config = dict(
    norm_place='pre',
    positions='rope',
    rope_fraction=1.0,
    tie_embeddings=False,
    parallel_block=False,
    init='trunc',
    init_std_up=0.125,
    lr_mult_o=1.41,
    beta2=0.95,
    warmup_steps=200,
    schedule='wsd',
    decay_shape='linear',
    batch_tokens=[16384, 32768, 65536],
)
Each number is 128 + 32 x the weight over its row's rms, rounded and kept within 0 to 255. Layers, rows and columns count from 0. The size above them is the row's rms in percent of the matrix's.

# layer 9 attention output (transposed), 64x96, rms 0.205, rows 44-60, columns 0-95
size [ 96 108  96  97 114  98 100 101 101 101 102 101  91 103  89 105  91]
[[146  97 152  94 133 163 138 152 121 166  91 104 149 142 122  93 205 115 130 151  64 140 170  95 150  83 138 109 159 151  51 209 109  52 100 133  89  75 148 138 146 114  96 137 126 241 119 108 140 125 150  94 141 104 112 134 113 160 129 146  96 122  66 135 141 144 115 134 152 149 101 103 130 152  86 118 122 132 124  78 195 126 162 123 104 139  96  91 127  95 137 116 105 138 174 110]
 [145 160 156 103 110 109 174 109 132  76 127 122 104 174  69 117 149 169 180 134  91 149 131 127 108 145 168 163 168  83 171 118 127 163  71 161 109 145 137 124  86 136  89 125 137 148 100 110 152 160  86 135 114 157 143  72 184 124 120  93  99 112 141 123 185 141  67 134 187  83 160 143 107  56 149 103 129 117 110 174  78 107 149  88  93 124 125  68 137 117  83  97  60 166 109 137]
 [133 150 134 171 121 145 108 100 138 163  94 101 139 128 164 108 105 176 145 110 142 117 113 101 100 151 126 135 188 118 122 137  93 170 129 157 203 122 146 134 149  70  93 143 110  13  95 156 107 142 126 139 127 147 124 105 148  85 189 142  71 141 180 180 151 146 142 170  99  98 111 158 122 109 143 141 137 142 176 130  89 167 157 123 127 130 136  76  95 184 142 212 139 151  73  94]
 [ 93 171 155 122 177 142 147 111 126 114 114 126 156  68 146 179 157 141 123 105 138  66  74 114  65 149 135 161 137 121 107  95  94 157 131 100  88 150 123 108 146 150  79 139  99 206  97 123 127 166 126 177 129 163 163 150  55 173 105 150 119 135 130  99 103  98 153  63 122 165 123 136 127 151  95 107  32 111 134 109  97 105  89 112 172  77 126 125 120 148 172 104 114  84  93 164]
 [106 138 110 130 160  48 100 170 131 141 165 116 104 130 102 177  93 111 134 117 123 105 123 165  96 162 135 124 130 130 151 107 196 192 191 113 201 160  66 185 159  90 128 209 123 124  88 105 161 169 134 138  91 151 143  91  97 111 155 144 105  99 111 177 101  92  99 117 125  91 155 120 179  79 130 121 123 119 111 135 116 163  91 156 109  77 107  98 185 103 149 108 111  97 141 148]
 [123 124  49 153  79 135 162 127  82 164 186 138 166  37 127 152  77 105 162 128 102 110 113 101 142 115 131 134 128 110  93 191 131 132 145  70 161  63 121 154 135 110 129 114  99  99 130 125 156 133 142 127  86  99  78 144 160 146 155 108 149 113 134 157 139 124 109  84  66 178 126 132  96 134 154 175 101 137 222 148 115 173 148 155 151 149 134 152 125  86 151 122  98  77 170  98]
 [116 114 185 148 157 109  94 108 146 149  86 129 139 174 216 135 192 138 108 146  91 105 106 113 139 104 156 137 161 240 117 121 105 129 135 120 122 126 106 117 162 151 111 123 144 141 123 144  86 109 122 109 126 138 150 148 164 134  93 138 145 166 145 105  82  81 130  81 142 109  63 104 124 126  36 147 124 111 208 138 155  87  92  74 119 141  76 147 121 128  69 123  98  98 113 143]
 [ 99 110 138 133 143  96 107 143 122 191 170 100 140 116 185  94  98 161 131 154 150 157 152  85 144 172 191 131 139 121  83 128 120  90  75 161 176 169 135 167 114 111 127 137 112 251 143 142 125 116 159 173 129 134 130 141  88 175  97 177 160  79 101 147 177 159  78 125 135 137 155 135 146 130  80 154 117 144 129 153  73  93 159 149 140 149 193 104  81 136 112 115 136  99 143 148]
 [121  46  90 106 106  67 151  64 111 118 169 167 120 123 102 132 146 122  91 177 101 135 125 143 133 157 152 198 190 107  56 130 118 104 142 151 162 192 118 139 109 201 109 115 178 167 118  61 116 163 135  92 130 137 154 106  88 109 126 160 142  86 131 141 116 127 150 158 161 128 126 164 108  97 144 147 135 132 167 198  98 123 135 166 142  45 154 146 125 147 129 140 163 121 123 122]
 [176 117 175  83 123 119 136 176 195  93 139 153 148 141 122 118 149 134 122 182 117 142 192 112 123  47 179 150 102 170 118 223 121 133 170 143 183 167 186 161 116 100 138 135 168 141  94 135  76 103 102 115 179 109  56 157 146 134  96  90 145 115 112 160 155 133 148  69 135 176 147 129 107 137 171 103  98 136 107 132 121  92 112 109 118 160 144 125 134  90  83 152 115 143 116 146]
 [157 115  93 164 123  95  97  80 148  88  92  98 162 132 187 113 120  73 138  90 196  93 182 120 143 122  74 103 118 103 159 163 113 126 139 132  66 133  88 177 118  91 151 135 110  72  84 157 129 150 112 103 153  76 119  94 159  90 160 100 100  99 159 101 118 135 117  87 122 164 144 111 123 153 119 160  91 150 121 129  77 113 162 128 132 201  82  52 116 145 107 110 114 166 113  67]
 [130 108 134 155 170 101 148 152 158  88 153  92 125 100 159 191 100 160 105 135 143 154 149  63 179 108 153 115 122 115 138 131 146 131  90 108  80 177 109 141 152  65 101 103 156 167  94  97 135 108 109  96  93 121 104 130 148 152 147  92 122  96 150 178 119 139 135 132 121 169 111 100  73 102 128 166  88 133 158 121 133 104 202  48 137 200 123 149  54 105 140  83 157 160  71  96]
 [137 112 109 111 123 142 178 133 135  85 101  86 156  91  91 125 173 115 168 153 132 118 112 169 148 149 116 140 125 138 109 107 128 130 159 130 102 171  75 198 153 113 100 144 143   7 130 125 158 148  99 128 105 103  96 139 110 188 112  39 191  93 144 108 171  97 153 132 125 108 136 125 122 100 124 125 101 103 109 151 140 157 154 142  83 135  62 131 175 165 117 149 174 179 188 129]
 [ 86 120 134 105 151 155 173 144  76 154 106 136 162 134 113 196 122  93 134 100 174 119 116  92  73 155  89 142 155 140  66 159  98 139 116 136 108 158 148 112 154 113 198 174 110 204 137  85 151 114 142 159 139  91 124  68 130  92 120 118 129  96 136 133 152 112 147  43 158 111 127 157 129 162 139 105 113  58 185  99 114 157 103  97 127 138 145 156 143  61 159 144 118  65 129  88]
 [138 140 134 132 103 118 135 109 106 114  98 122 130 202 123 136 125 162 193  43 200  69 106 163 122 120 120  90 122 133 106 148 138 161 172 123 160 106 173 118  90  83 132 140 101 143 180  98 129  99 148 154 123 182 150 109 142 151 126 175 185  73 139 163 133 127 188 179 140 127  98 105 116  54 141 174 141 110 101 150 150 173  90  95 155 102 128 143  78 141 186 122 100 140  88 134]
 [ 77 199 176 165 100 148 167 164 140 115 176 146 134 113 109 159 158  87 150 159 193 117 116  98  91 109  79 157 149 132 128 143  50 102 112 150 173 122  72 132  95 131 115  90 151 105 105 133 154  98 140 137 197 105 186 112 111 127 130 119 110 133  87 167 142 147  48 134 113 113 162 162 163 176 112 103 119 111 171 134 108 172 132  96 154 119 119 152 107  91 183  53 131 127 135 138]
 [138 149  90 149  99  94 194 108 108 140 126 133 164 131 141  87 109 141  79  79 139 134 109  96 119 126 119 122  75 116  80 138 135 158 124  83  64 116 112  98 133 180 159 174 172  72 129 174 148 158 126  98 126 129 107  85  59 138 137 201 111 117 167 181 106 188 168 140 138 105 149 150 143 118  67 157  95 157 172 161 133 195 146 132  65 180 129 136 132 124  90  92 144 128 119 111]]
# layer 9 attention value, 64x96, rms 0.171, rows 45-60, columns 0-95
size [ 91  92  90 107  95 102 101  99  89 102  99  88  96  85  94  90]
[[101 120  89 124 141 116 104 164 163 142 120 133 132  89 152 132 121 120 113 127 193 133 176 131 145  99  95  85 146 167 129 142  66 105 206  79  90 111 116 107 169 156  87 107 152 111 167 121  85 117 161 178 165 110 116 147 108  85 129 122 137 130 129 155  81  79 143 139  30 125 117 144 166 135 107 147 114 113 185 129 160 115 172 142 127 183 115 123 105  85 148 210 174 124 178 180]
 [171 100  47 141 118 149 131  97 129  97 106 170 136 137 136 144 120  54 113 174 115 149 116  97 176 134 120 117  94 114  98 118 157 161 112  98  68 138 188 127 118 164 149 104 171 127 128  45 118 123  85 139 157 204 160 122 110 160 136 115 136 149  99 102 139 156 150  78 152 129 176 131 130 144  52  88 110 131  97 139 167  33 144 132  99 167 141 132 133  97 136 135 127 138 171 173]
 [133 113  54 147 100 171 132 194 131 139  98  90 126 134  77  71 127 141  99 164  61 188 155  78 138  83 117 114 179 148 162 157 129  96 136 148 207 149 129 137 125 106 146  64  80 147 172  66 160 147 128 107  85 118 120  99 151  96  95 133 156  91 163 130  88 134 110 176 105  91 126 146 146 116 126 138 157 130 108 137 120 159  79 152  92  93 106 136  84 121 109  69 142 125 170 134]
 [139 193 166 130 128 142 158  98 123 124 126 121 108 107  90 207 130 137 106  92 172 149 104 113 152  97 138 160 164 106  84 153  72 134 146 163 179 144 144 182  76 110  12 114 126 102 157 127 145  91 108 166 146 121 144 128 150 189 147 107 124 119 165 170 139 127  82 125 154 176 138  96 105 122  48 160 145 110 146 110 146 125 169 138  93 122  91  96 117 149 161 156 172 166  96 105]
 [139 109 176 158 162  84  85 130 189 107 131 132 100 158  64 151 175 138 122 125  94 138 160 145  97 132 154 107 159 159 151  45 106 119 130 114 110 174 186 119  99 166 142 138 173 142 167 158 128 108 134  75 120 137 139 115 123 158 128  64 130  70 146 119 106 120 119 180 112 172 193 127 128 114  94 120 165 177  58 127 169 111 149  60 119 140 176  88 117 154  97 140 145 169  97 109]
 [184 207 101  76 114 121 126 181  95 137  97 138 127 137 145  78 179  37 119  87 142 123 177 145 113 115 112 113  90  51 138 127 136 103 112 172 133 104 109 118 140  60 144 157 136 143 127 118 106 137 153 118 103 114 138 118 105 138 153 167 157  93 117 181 171 162 191 179 153 132 119 101  86 122 178 128 119  84  83  91 129 147 161 168 135 134  98 114 123 112  98 128 201 122 165 113]
 [186 187  87 125 167 148 157 125 207 126 145  86 135 135 118 181 165  69 118 126 151 159  83 160 113 136 129 154 110 167 160 155 169 134 150 107 124 118  89 178 151 111 175 157 142 157 151  83 138 144 180 135 100 114 149  60 173 140 159  94  54 101 137 127 140 155 166 137 124 101 154 184 165 149 116 103 142 158 128 125 152 136 130 154 126  68  78 118 175 107 176 123 120 182  88 115]
 [128 143 124 129 144 154 165 178 167 122  95 112  85  49 115 153  82 120 161  92  73 211 118 108 187 126 163 133 120 152 122 148 140 116 215 108 134 136 136 162 138 128  83 131 133 209 146 162  92 117 112  92 128 102 128 107 113 159 126 107  96 168 121 122 179 142 100 151  89 123 122  94 168  85 142 113  80  67  98 119 166 132  83 138 180 140  97 184 145 136 117 110 159 143 156 166]
 [128 138 139 162 176  94 194  86 107 148 149 129 147 140 137 123 117 109 165  53 104  89 102 190 139 188  99 103 136 101  69  98 141 113 102 111 128  73 127 103 172 123 123 106 106 156 145 181 125 130 159 101 115 177 137  89 108  82 113 126 166 121 142 103 144  81 117  89 133  94 123  68 139 142 103 150 119  76 139 114 122 158 201 145 165 126 200 122 167  73 192  95 107 154 153 137]
 [ 79 116 109  83  77 151 160 117 110 137 171 139  71 166 178  92 170 148 166 138 108 138 106 128 108 141 101 140  70 146 133 108 112 174  75 115 103 111 223 142 112  98 185 159  68  94 145  70  88 105 141 164 131 192 122 129 147  96 132 124 167 107  90 137 198 149 148 160 138 144 135 102 180 144 101 140 171 155 157 129 157 135 163  88  94 167 145 129 129 144 126 142 124 106 157  76]
 [141 163 138 119 118 138 118 100 108 164  78 159 111 179 101 122 178 144 124 117  92  95 170 160 103 152  91 150 114 101 135 111 104 138 122 110 216 125 191 109 139 159 183 123 136 103 183  99 162 133 164 148 122 141 104  64 103 170 160 128 134 131  39  95 168  52 141  86  91 110 159  98 168 125 127 133  82 152 119 190 136 174 142 124 103  97 129 185 166 124  97 148 161 144 119 130]
 [133 127 133  91 154 147 136 173 120 163  89 100 102 107 189 164 115 162 106  97 123 149 113 184 140 101 105 111 100 124 171 147 166 132  84 125  96 128 134 109 119 138 111 149  66 117 173 103 127 108 113 107 170 167 186 169 128  62 171 192 147 114  64 150 119  89 115 117 136 188 151 112  92 135 128 147 131  59 142 171  87 105 101  85 105 152 118 145  64  63 156 153 123  82  85 108]
 [149 117 169 149  67 138 125 127 139 175 174 128  79  37 110 115 162 134 113 156 123  32 119 152 158  53 142 116 136 131 171 128 148 147 123 137 176 140 110 120 113 181  92 131 172 129 136 149  89 130 123 123 115 126 158  96 149 112 105 130 150  85 131 164 106 172 124 188 132 101 128  78 169  89 154 120 165 149 108 153 143 181  57  90 127 103 115  73 114 133  74 127  78 138 102 151]
 [123 137 169 161 160 145  51 155 161 106 185 145 130 117 156 100 105  84  95 179 133 144 144  76 132 137 142 176  69 104 100 144 122 117 146 135 155 180 122 146 205 185 124  90 135  84  93 160  99 122 102 112 137 145 101 182 143 140 139 124 133 147 120 174 115 161 118 104 126  82 178 106 100 104 131 141 157 132 142 168  96 125 115 170  71 144 126 155 220  63 113 133  83 120  95  99]
 [170 103  65  66 116 115 118  55 115 150  96 126  78  84 124 160  62 169 162  91  83 128 162 129 120 142 147 147 133 135 105 122 113 120 109 120 113 128 199 134 199  97 102 103 135 134 109  91 131 122 161 130 150 106  99 173 163  97 131 146 111  84 151 132 124 112 148 155 164 143 107 103 141  70 122 140 168 155 112 150 164 100  90 164  68  73 132  96 108 147 154 212  78 166 100 118]
 [156 170 137 126 109 140  63 120 147 132 154 124  83 154 120 169 176 165 163 159  89  88 180 218 155 169 112 107 127 210 183 126 144 134  89 101 178 121 149 124 113 165 133  93  79 108  52 112 126 121  75 113 127 144 109 135 158 133 108  77 110 108  81  82 136 187 103  79 125 148 129 144 124 113 130 147 169  82 121 108 123 139 161 157 167 129  76 137 100 115 118 171 110 148 131 152]]